config.yaml
hidden_size: 192
num_key_value_heads: 3
intermediate_size: 1536
hidden_act: "gelu"
attn_scale: 0.125
init: "normal"
init_std_up: 0.021
init_std_down: 0.00448
optimizer: "adamw"
lr_mult_qkv: 0.7
lr_head: 0.00429
warmup_steps: 446
decay_fraction: 0.894
final_lr_fraction: 0.0
max_seq_len: 384
Each number is 128 + 24 x the weight over its row's rms, rounded and kept within 0 to 255. Layers, rows and columns count from 0. The size above them is the row's rms in percent of the matrix's.

# layer 8 MLP up, 1536x192, rms 0.132, rows 905-953, columns 0-63
size [ 95  94 104  97  92 108  97  97  97 102  98  96  96  92  95 104  86  85 103 102  86  99 101  89 103  92 102  98  94  78  90 104 105  83 115  91 101 113  97 103  96  98  81  91  97  98  83 107 110]
[[128 126 127 146 142 132 131 155 103 145 137 140 141 122 122 142 108 128 155 110 107  94 139 105 133 136 112 105 120 127  83  96 129 119 105 103 132 140 117 111 113 128 137 159 101 110 125  74 152 147 114 158 157 152 105 138 113 152 122 198 161 171  95 170]
 [155 112 110 119 143 120 146 158 154 157 115 174  99 124 105 114 125 158 144 130 115 134 154 120 171 129  62 113  99 158 200 139 133 126 121 136 144 126 107  96 103  90 114 116  93 154 112 134  87 103 138 168 126 164  94 108 161 149 137 129 110 132 108 124]
 [ 91  98 122 130 135 130 139 100  45 113 125 105 142 106 106 127 161 104 105 113 183 137 154 113 120 129 117 155 139 116 112  90 161 108 141  98 113 103 122 128  92 149 151 133 128 150 136 173 167 133 147 120 101 149 139 119  99 146 103 142 141 150  88 134]
 [156 125 138  73 161 134 133 184 114 120 143 127 111 114 112 139 136 133 108 127  89 134 186 115 130 150 127 170 116 139 134 144 173 143  74 124  85 134 127 131 105 122 167 153 112 120 136 182 108 116 160 125 110 173 109 104  80 124 130 135 108 160  71 136]
 [166 146 135 135 116  76 120 130 109 150 145 104  96 109 143 143 130 149 134  99 153 138 107 147 127 120 132 114 139 165 162 144 136 147  93 170 126  99 130  96 137 136 117 131 116 120 121 102 115 137 109 112 114  89 107 125 139 119 144 155 120  88  83 109]
 [131 138 126 140 156 145 128 164 107 125 113 108 118 114 120 116 124 147 167 100 141 149 122 129 140 157 112 168  94 122 138 110 105 175  77  94 161 126 119 103 129 106 146 148 105 145 197 149 124 149 172 162 125 177 146 127 121 162 168 160 116 143 139 125]
 [125 113 148 113 124  96 172 122 118 138 123 143 147 133 105 112 130 105 143  92 123  94 126  76 150 132  86 124 187 140  89 128 154 118 163 108  98 116 134 123 139 112 116 135 131 156 142 106  89  99  89  82 114 149 114 116 134  87 129 150 142 124  91 171]
 [123  86 146 152 202 124 117 120 122 100 156 114 107 110 153 122 169 104 157 127 137 115 165 150 130 138  82 187 149 138 131 103 108 137 146 116 161 116 185 128 128 134 155 133 120 134 130 126 128 114 116 142 121 142 125 100 106 131 114 124 104 120 140 132]
 [133  99 178 132 118 114 180 162 125  67 125 158 116 104 113 139 133 139 129 141  97 139 132 144 129 131 133 158 151 126 105 148 108 118 142 122 152 113 124 124 110 173 114 129 133 127 111 115 141 121 106 165 155 123 127 153 112 107 121 141 138 160 105 115]
 [147 156 161 108 134 153 163 122 120  74 153  56 123 103 148 152 127 109 151 102 135 115 158 198  66 148 123 116 157 120  88 119 104 100  90 140 101 147 141 119 140 157 113 125 107 123 149 108 112 146 121 126 157 156 160 124 122 133 137 167 151 134 147 142]
 [135 116 105 122 129 121 121 118 130 110 112 137  96 119 138 138 125  79 184 130 113 141 155 168 134 174 141 132 152 125 104 157 135 140 134 148 102  90 119 131 152 152 168 207  76 141 136  81 129 115 143 124 113 148 116 127 108 135 129 123 151 163 111 124]
 [149 104 125 147 151 106 115  91 122 145 140 106 110 115 112  96 127 142 114 116 111 101 122 133 146 125 145 178 121 179 144 120 135 110 127 154 108 139 164 106 136 165 138 146 135 133 157 103 150 109 143 137 140  95 152  88 155 145 141 162  98  97 131 130]
 [140 155 112  97 110 146 152 129 127 112 113 140 130 104 143 111 123  72 147 108 130 108 190 131 137 168  99 121 155 127 146 134 133 136 151 145 114 149  96 130 119 140 140 134 108 134 122  95 116  67 126 130 132 148 110 127  92 138 136 182 135 124 123 125]
 [116 174  99 122 137 145 137  88 142 126 171  39 116 125 164 101 134 134 158  96  95 136 127 148 159 128 138 115 133 148 166 116 126 109 150 146 160 125 151 123 125 115 150 131 132 107 137 111 137 156 105 145 113 123 165  99  93 132 105 127 118 135 129 147]
 [133  98 112 141 139 146  91  72  84 136 127 136 100  83 157 104 118 114 110 115 195 110 177 128 129 136  98 153 160 160 140 110 149 100 144  99  99 108 133 130 154 137 175 151 123 135 115 133 136 138 128 105 124 135 125  94 165 144 109  92  81 127 130 126]
 [174  83  94 146 137 120 140 155 167 166 151 137 115 134 146  62 180 144 161 181 148 148 177 131  85 151 140 108 124 173 133 105 152 118 143  98 129 148  82 114 147 132 176 134  96 137 119  96 132 106 138 168 170 111 119 120 113 175 114 108 128 163 106 139]
 [108 145 138 144 122 116 141 121 125 115 112 151 127 108 157  78 127 134 159 121 149 114 169 131 131 148  85 188 115 147 134 121 132 156 140 119 140  79 158 128 120  83 155 162 127 126 128 130 128 135 136 149 178 145  90  77 163 151 141 144 129 102 129 152]
 [114 136  91 145 162  89 134 144  88 142  94 149 124 104 113 100 134 135 107 114 186 141 176  96 122 122  96 160 110 134 125 118 112 138 155 141 116 111 152 134 129 118 140 128  93 169  83 171 138 100 156  86 142 133  73 131 130 132 123 137  85 122 132 138]
 [107 129 141  76 109 107 106 163 122 104 124 146 100 120 165 110 134 131 148 158 119  86 138 189 137 134 120 116 143 169  62 119 131 134 135 118 111  81 117 104 118 143 111 192 155 140 152 147 143 154 119 122 107 152 130 157 150 150 128  97 125 112 129  85]
 [ 85 142 159 104  85 101 104 160 111  73 134  68 107 108 140 100 160 102 164 131 163 144 157 128 141 123 152 141 170 129 121 140  95  85 135 106 104 136  96 102 134 141 131 188 127 134 140 120 128 130 134 134 121 126  98 115 113 147 108 147 163 122 142 137]
 [145 144 131 136 162 107 105 138 117 100 148 141  37 117 155 113 158 126 123 131 159 117 147 131 157 123 116 124  98 130 143 127 155 152 124  98 103 131 190 125 167 160 137 154 101  97 126 135 151 137 129 148  85 122  67 126  95 100 133 146 114 135 121 101]
 [120  95 102 130 118 116 148 169 168 136 158 149  88 120 103 131 104 150 162 130  71 120 129 111 129 130 103 113  75 153  90 137 191 163 145 102 113 153 141  88 174 164 159 110 125 141 150  86 134 134 105  92 107 151 114 152 117 146 115 126 161  71 135 181]
 [ 83 118 133 143 129 133 128 117  92 133 135 110 128 119 111 134 123 131 134 150 122 106 125 153 123 129 128 150 142 194 168 127 140 146 104 133 176 141  96  76 104 126 178 154 109 103 133 109 111 133 112 132 168 101 143 105 173 129  96 151 149 135 134 101]
 [136  73 129 123 149 158 103  69 122  74 136 105 137 121 167  78 151 109 156  91 127 109 148  90 150 144  67 166 135 142  96 102 145  95 105 119 120 128 126 146 121 162 159 126 102 132 139 121 129 126 116 114 130 120 129  94 160 113 154 130 175 168 125 117]
 [103  87 115 108 136 143 147 142 127  92 124  96  95 108 123 135 124 147 134 107 156 137 122 180 117 142 124  84 108 182 144 127 133 107 112 121 120 104 101 119 130 154 164 157  95 139 132 119 128 126 126 157 151 151 166 114 142 167 146 126 106 142 106 157]
 [178 123 139  75 130 136 114 125 121  82 144 126  95 118 121  82 149 142 137 117 154 113 146 146 133 121 138 160  85 108 121 111 126 107  94 105 142 106 149 114 128 169 143 126 118 146 172 105 100 139  94 181 136 142 105 108 123 145 136 148 123 128  97 161]
 [137 134 144  81 180 106 125 107  93 136 132 103  89  96 159 114 116 115 131 117 146 138 101 135 114 131 141 102 123 144  87 115 135 122 133 147 118 102 163 108 163 147 134 143  97 164 186 100 132 144 109 142 161 143 137 181 101 122 127 169 127 120  86 157]
 [110 125  90 108 134 118 130 138 102 159 138 119 135 122 158  70 127 109 121 141 153 130 131 127 113 148 112  98  94 132 136 139 116 127  67  93 160 120 135 100 151 138 161 132 108 151 128 120 151 115 174 191 109 152 129 125 156 148 147 162 167  85  95 149]
 [153 133 158 134  95 153 125  68 101 158 156 154 128 141  94  95 139 137 150  84 139 107 146 143 106 134 106 135 124 123 137 165 144 122 159 147 103 144 135 136 152  74 138 109 109 124 144 101  82  81 164 113 189 127 100 120 153 119 136 150 145 115 158 132]
 [107 135 103 119 130 129 100 116  95 103 114 134 131 121 156 113 133 138 142 120 153 121 155 123 143 147 105 121 122 165  99  97 136 115 137 108 113  95 170 127 126 137 165 117 150 128 109 122 143 137 129 195  96  82 104 153 138 162 109 131 158 100 120 124]
 [149 109 131 118  98 118 157 118 107 172 123 143 103 119 112 156 150 129  86 161 145 139 139 117 153 131 136 130 118 123 136 137 120  91 117 103 119 108 141 134 155 124 113 178 113 127 132 153  96  88 136 158 176 119 105 132 125 133 103 126  89 114 125  96]
 [ 95 131 157  90 123  92 147 120 113 105 134 145 144 130 132 134 137 119  93 105 128  98 157 143 126 117 152 145 124 143 147 122 149 131 147 128 124 135 141 135 132 141 156 163 128 139 105 140 109 147 121 172 105 121 157 119 154 134 139 140 168 102  61 120]
 [154 128 147 114 160 172 155 168 104 121 127 165 101 148 145 119 121 130 114 112 121 156 153 160  97 130 128 155 109 137 134 104 165  94 100 102 103 157 116  97  86 146 148 107 120 164 133 158 101 173 102 139 121 156 152  78 150 138 144 153 134 205  81 143]
 [189 105 138 176 134 140 148 148 119 152 142 121 126  84 127 119 118 159 133  99 124 171 133 172 144 140  82 188 125 116 103 119 160 139 106 103 138 128 119 130 166 104 143 113 119 135 110 147 102 169 130 187  87 153  90 145 154 138 115 152 116 104  50 147]
 [107 148 132 131 168  98 155 136 123 132 145 112  84  98 124 131 126  99 137 133 111  83 128 110 119 132 127 163  88 114  99 140 159 109 145  96 120 122 103 108 186 126 138 122 118 158 151 124 156 148 145 117 137 139 144 112 121 126 120 194 160 118 124 168]
 [139  88 118 140 131  84 121 139  97  75 101 124 146  89 134 117 115 118 116 175 156 152 187 131  66 148 136 129 124 117 152  95 160 148 137  91 128 127 158 117 172 115 131 192 136 148 144 150 149  79 162 146 105 135 133 142 124 148 162 122 144  97  93 118]
 [143 115 157 155 181 164 107 152 113 158 106 139 111 114 132 144 106 130 182  93 105 165 121 191  99 150 166 121  94 145 167 151 156 123 114 107 121 118 136 118 120 152 145 124 120 141 168 125 115 125 150 111 103 144 115 161 160 124 135 155 139 146  74 156]
 [ 94 152 159 105 153 104 148 118 111  75 151  99 116 121 123  71 130 148 105 106  92 132 159 131 113 158 133 147 159 122 165 127 153 102 108  88 135 133 136 141 106 160 117 120 111 116 174 145 135  96 113 103  99 157  77 101 126 153 150 174  79 157 117 140]
 [ 88 120 162 103 131 107 128 108 134 123 162  93 105 102 171 103 138 120 156  90 101 107 165 126 103 121 130 136 129 121 155 129 154 124 107  71 133 153  83 117 180 130 165 148 101 116 164 162 155 139 115 116 125 109 138 181 151 143 106 125 104 134 160 177]
 [ 78 127 148 130 127  96 121 135 125 132 127 120 130 104 121 119 168 131 130 122 107 124 152 141 131 149 100  99  56 133 168 120 169 141 116 145 124 118 125 132 141 105 102 113 100 117 119 140 113 129 132 128 156 100 100 122 115  91 113 129 106 124 106 108]
 [ 95 115  88  95 169  92 141 133 142 147 138 127 124 104  93  94 126 123 124 126 183 105 133 144  98 208 126 102 147 120 123 119 132 108 144 108 114 118 112 133 119 204 126 146  76 156  99  81  85  86 114 140 156 158 121 144 126 122 138 137 149 167 100 177]
 [142 153 131 110 162 136 116 148  96  91 114 123 105 120 182 134 106 127 112  89  97 133 145 148 110 155 127 112 133 113 120 120 113 128 121 122 162 105 196 139  80 105 128 104 101 120 122 173 112 137  92 157 126 158 116 173 128 114 155 142 160 108 131 133]
 [ 99 112 131 143 121 138 118  99 130 113 164 180 117 118 116 131 101 144 117 137 119 134 127 156 119 145 115  87 143 145 121 108 150 135 132  95 106 158 171  88 120 135 131 154 154 130 135 133 116 138 118 150 128 150  83 108 170 130  91 136 134  93 151 130]
 [136 121 130 113 173 138 148  89 135  83 126 181 112 126 122  97 156 114 119 166 120 144 109 136 161 153 138 131 138  97 119 148 155 137 149 122 115  91 103 141 143 157 154 110 118 129 108 158 125 113 122 111 109 202 114  84 108 111 129 157 140 182  93 126]
 [176 102 150 125 148  81 105 133 152 125 126 129 125 133 124 151 150 166 136 123 138 104 127 142  77 151 147 130 151 161 143 162 115 148 108 155 109  90 146  88 147  98 110 160 134 160 150  89 130 113 105 137 140 144 125 119 126 141 154  98  92 142 132 164]
 [ 68 107 122 105 140 150 119 120 130 168 171  97 131 123 157 109 171 145 154 162 119 124 154  80  93 129 101 144  77 153 123 106 153 142 114 141 144 137 109  88 151  98 130 112 134 135 138 117 105 124 113  98 133 125 166 125 114 187 117 149 135 116 137 153]
 [172 160 112 160 131 123 145  82 166  71 125 142 116 145 140 130 148 115 133 166 113 150 115 153 130 144 152 124 124 175 101 113 105 110 164 132 104 120 143  62 152 115 114 136 130 147 161  96 170 159 129 135 148 141 134 138 144 137 113 123 127 120  96 161]
 [ 95 143 159 132 155 104 133 122  86  99 176 108 118 113 116  86 124 152 148 105 105 111 178 154 103 162 119 142 114 152 146 135 155 148  93  87 152  99 139 113  82 130 141 176 130  88 171  91 138  88 153 152  97 133 141 107 149 166 180 139 123 123 115  99]
 [161 127 110 132 167 123 121 129  80 146 128 130 109 122 121 125 159 166 116 121 138 135 151 130 161 187 162 119  77 174 114 133 126 161 111  95 118  83 117  95 106 124 110 145 137 161 153 105 133 136 120 139 138 188 105 130 112 149 197 113 108 130 125 162]]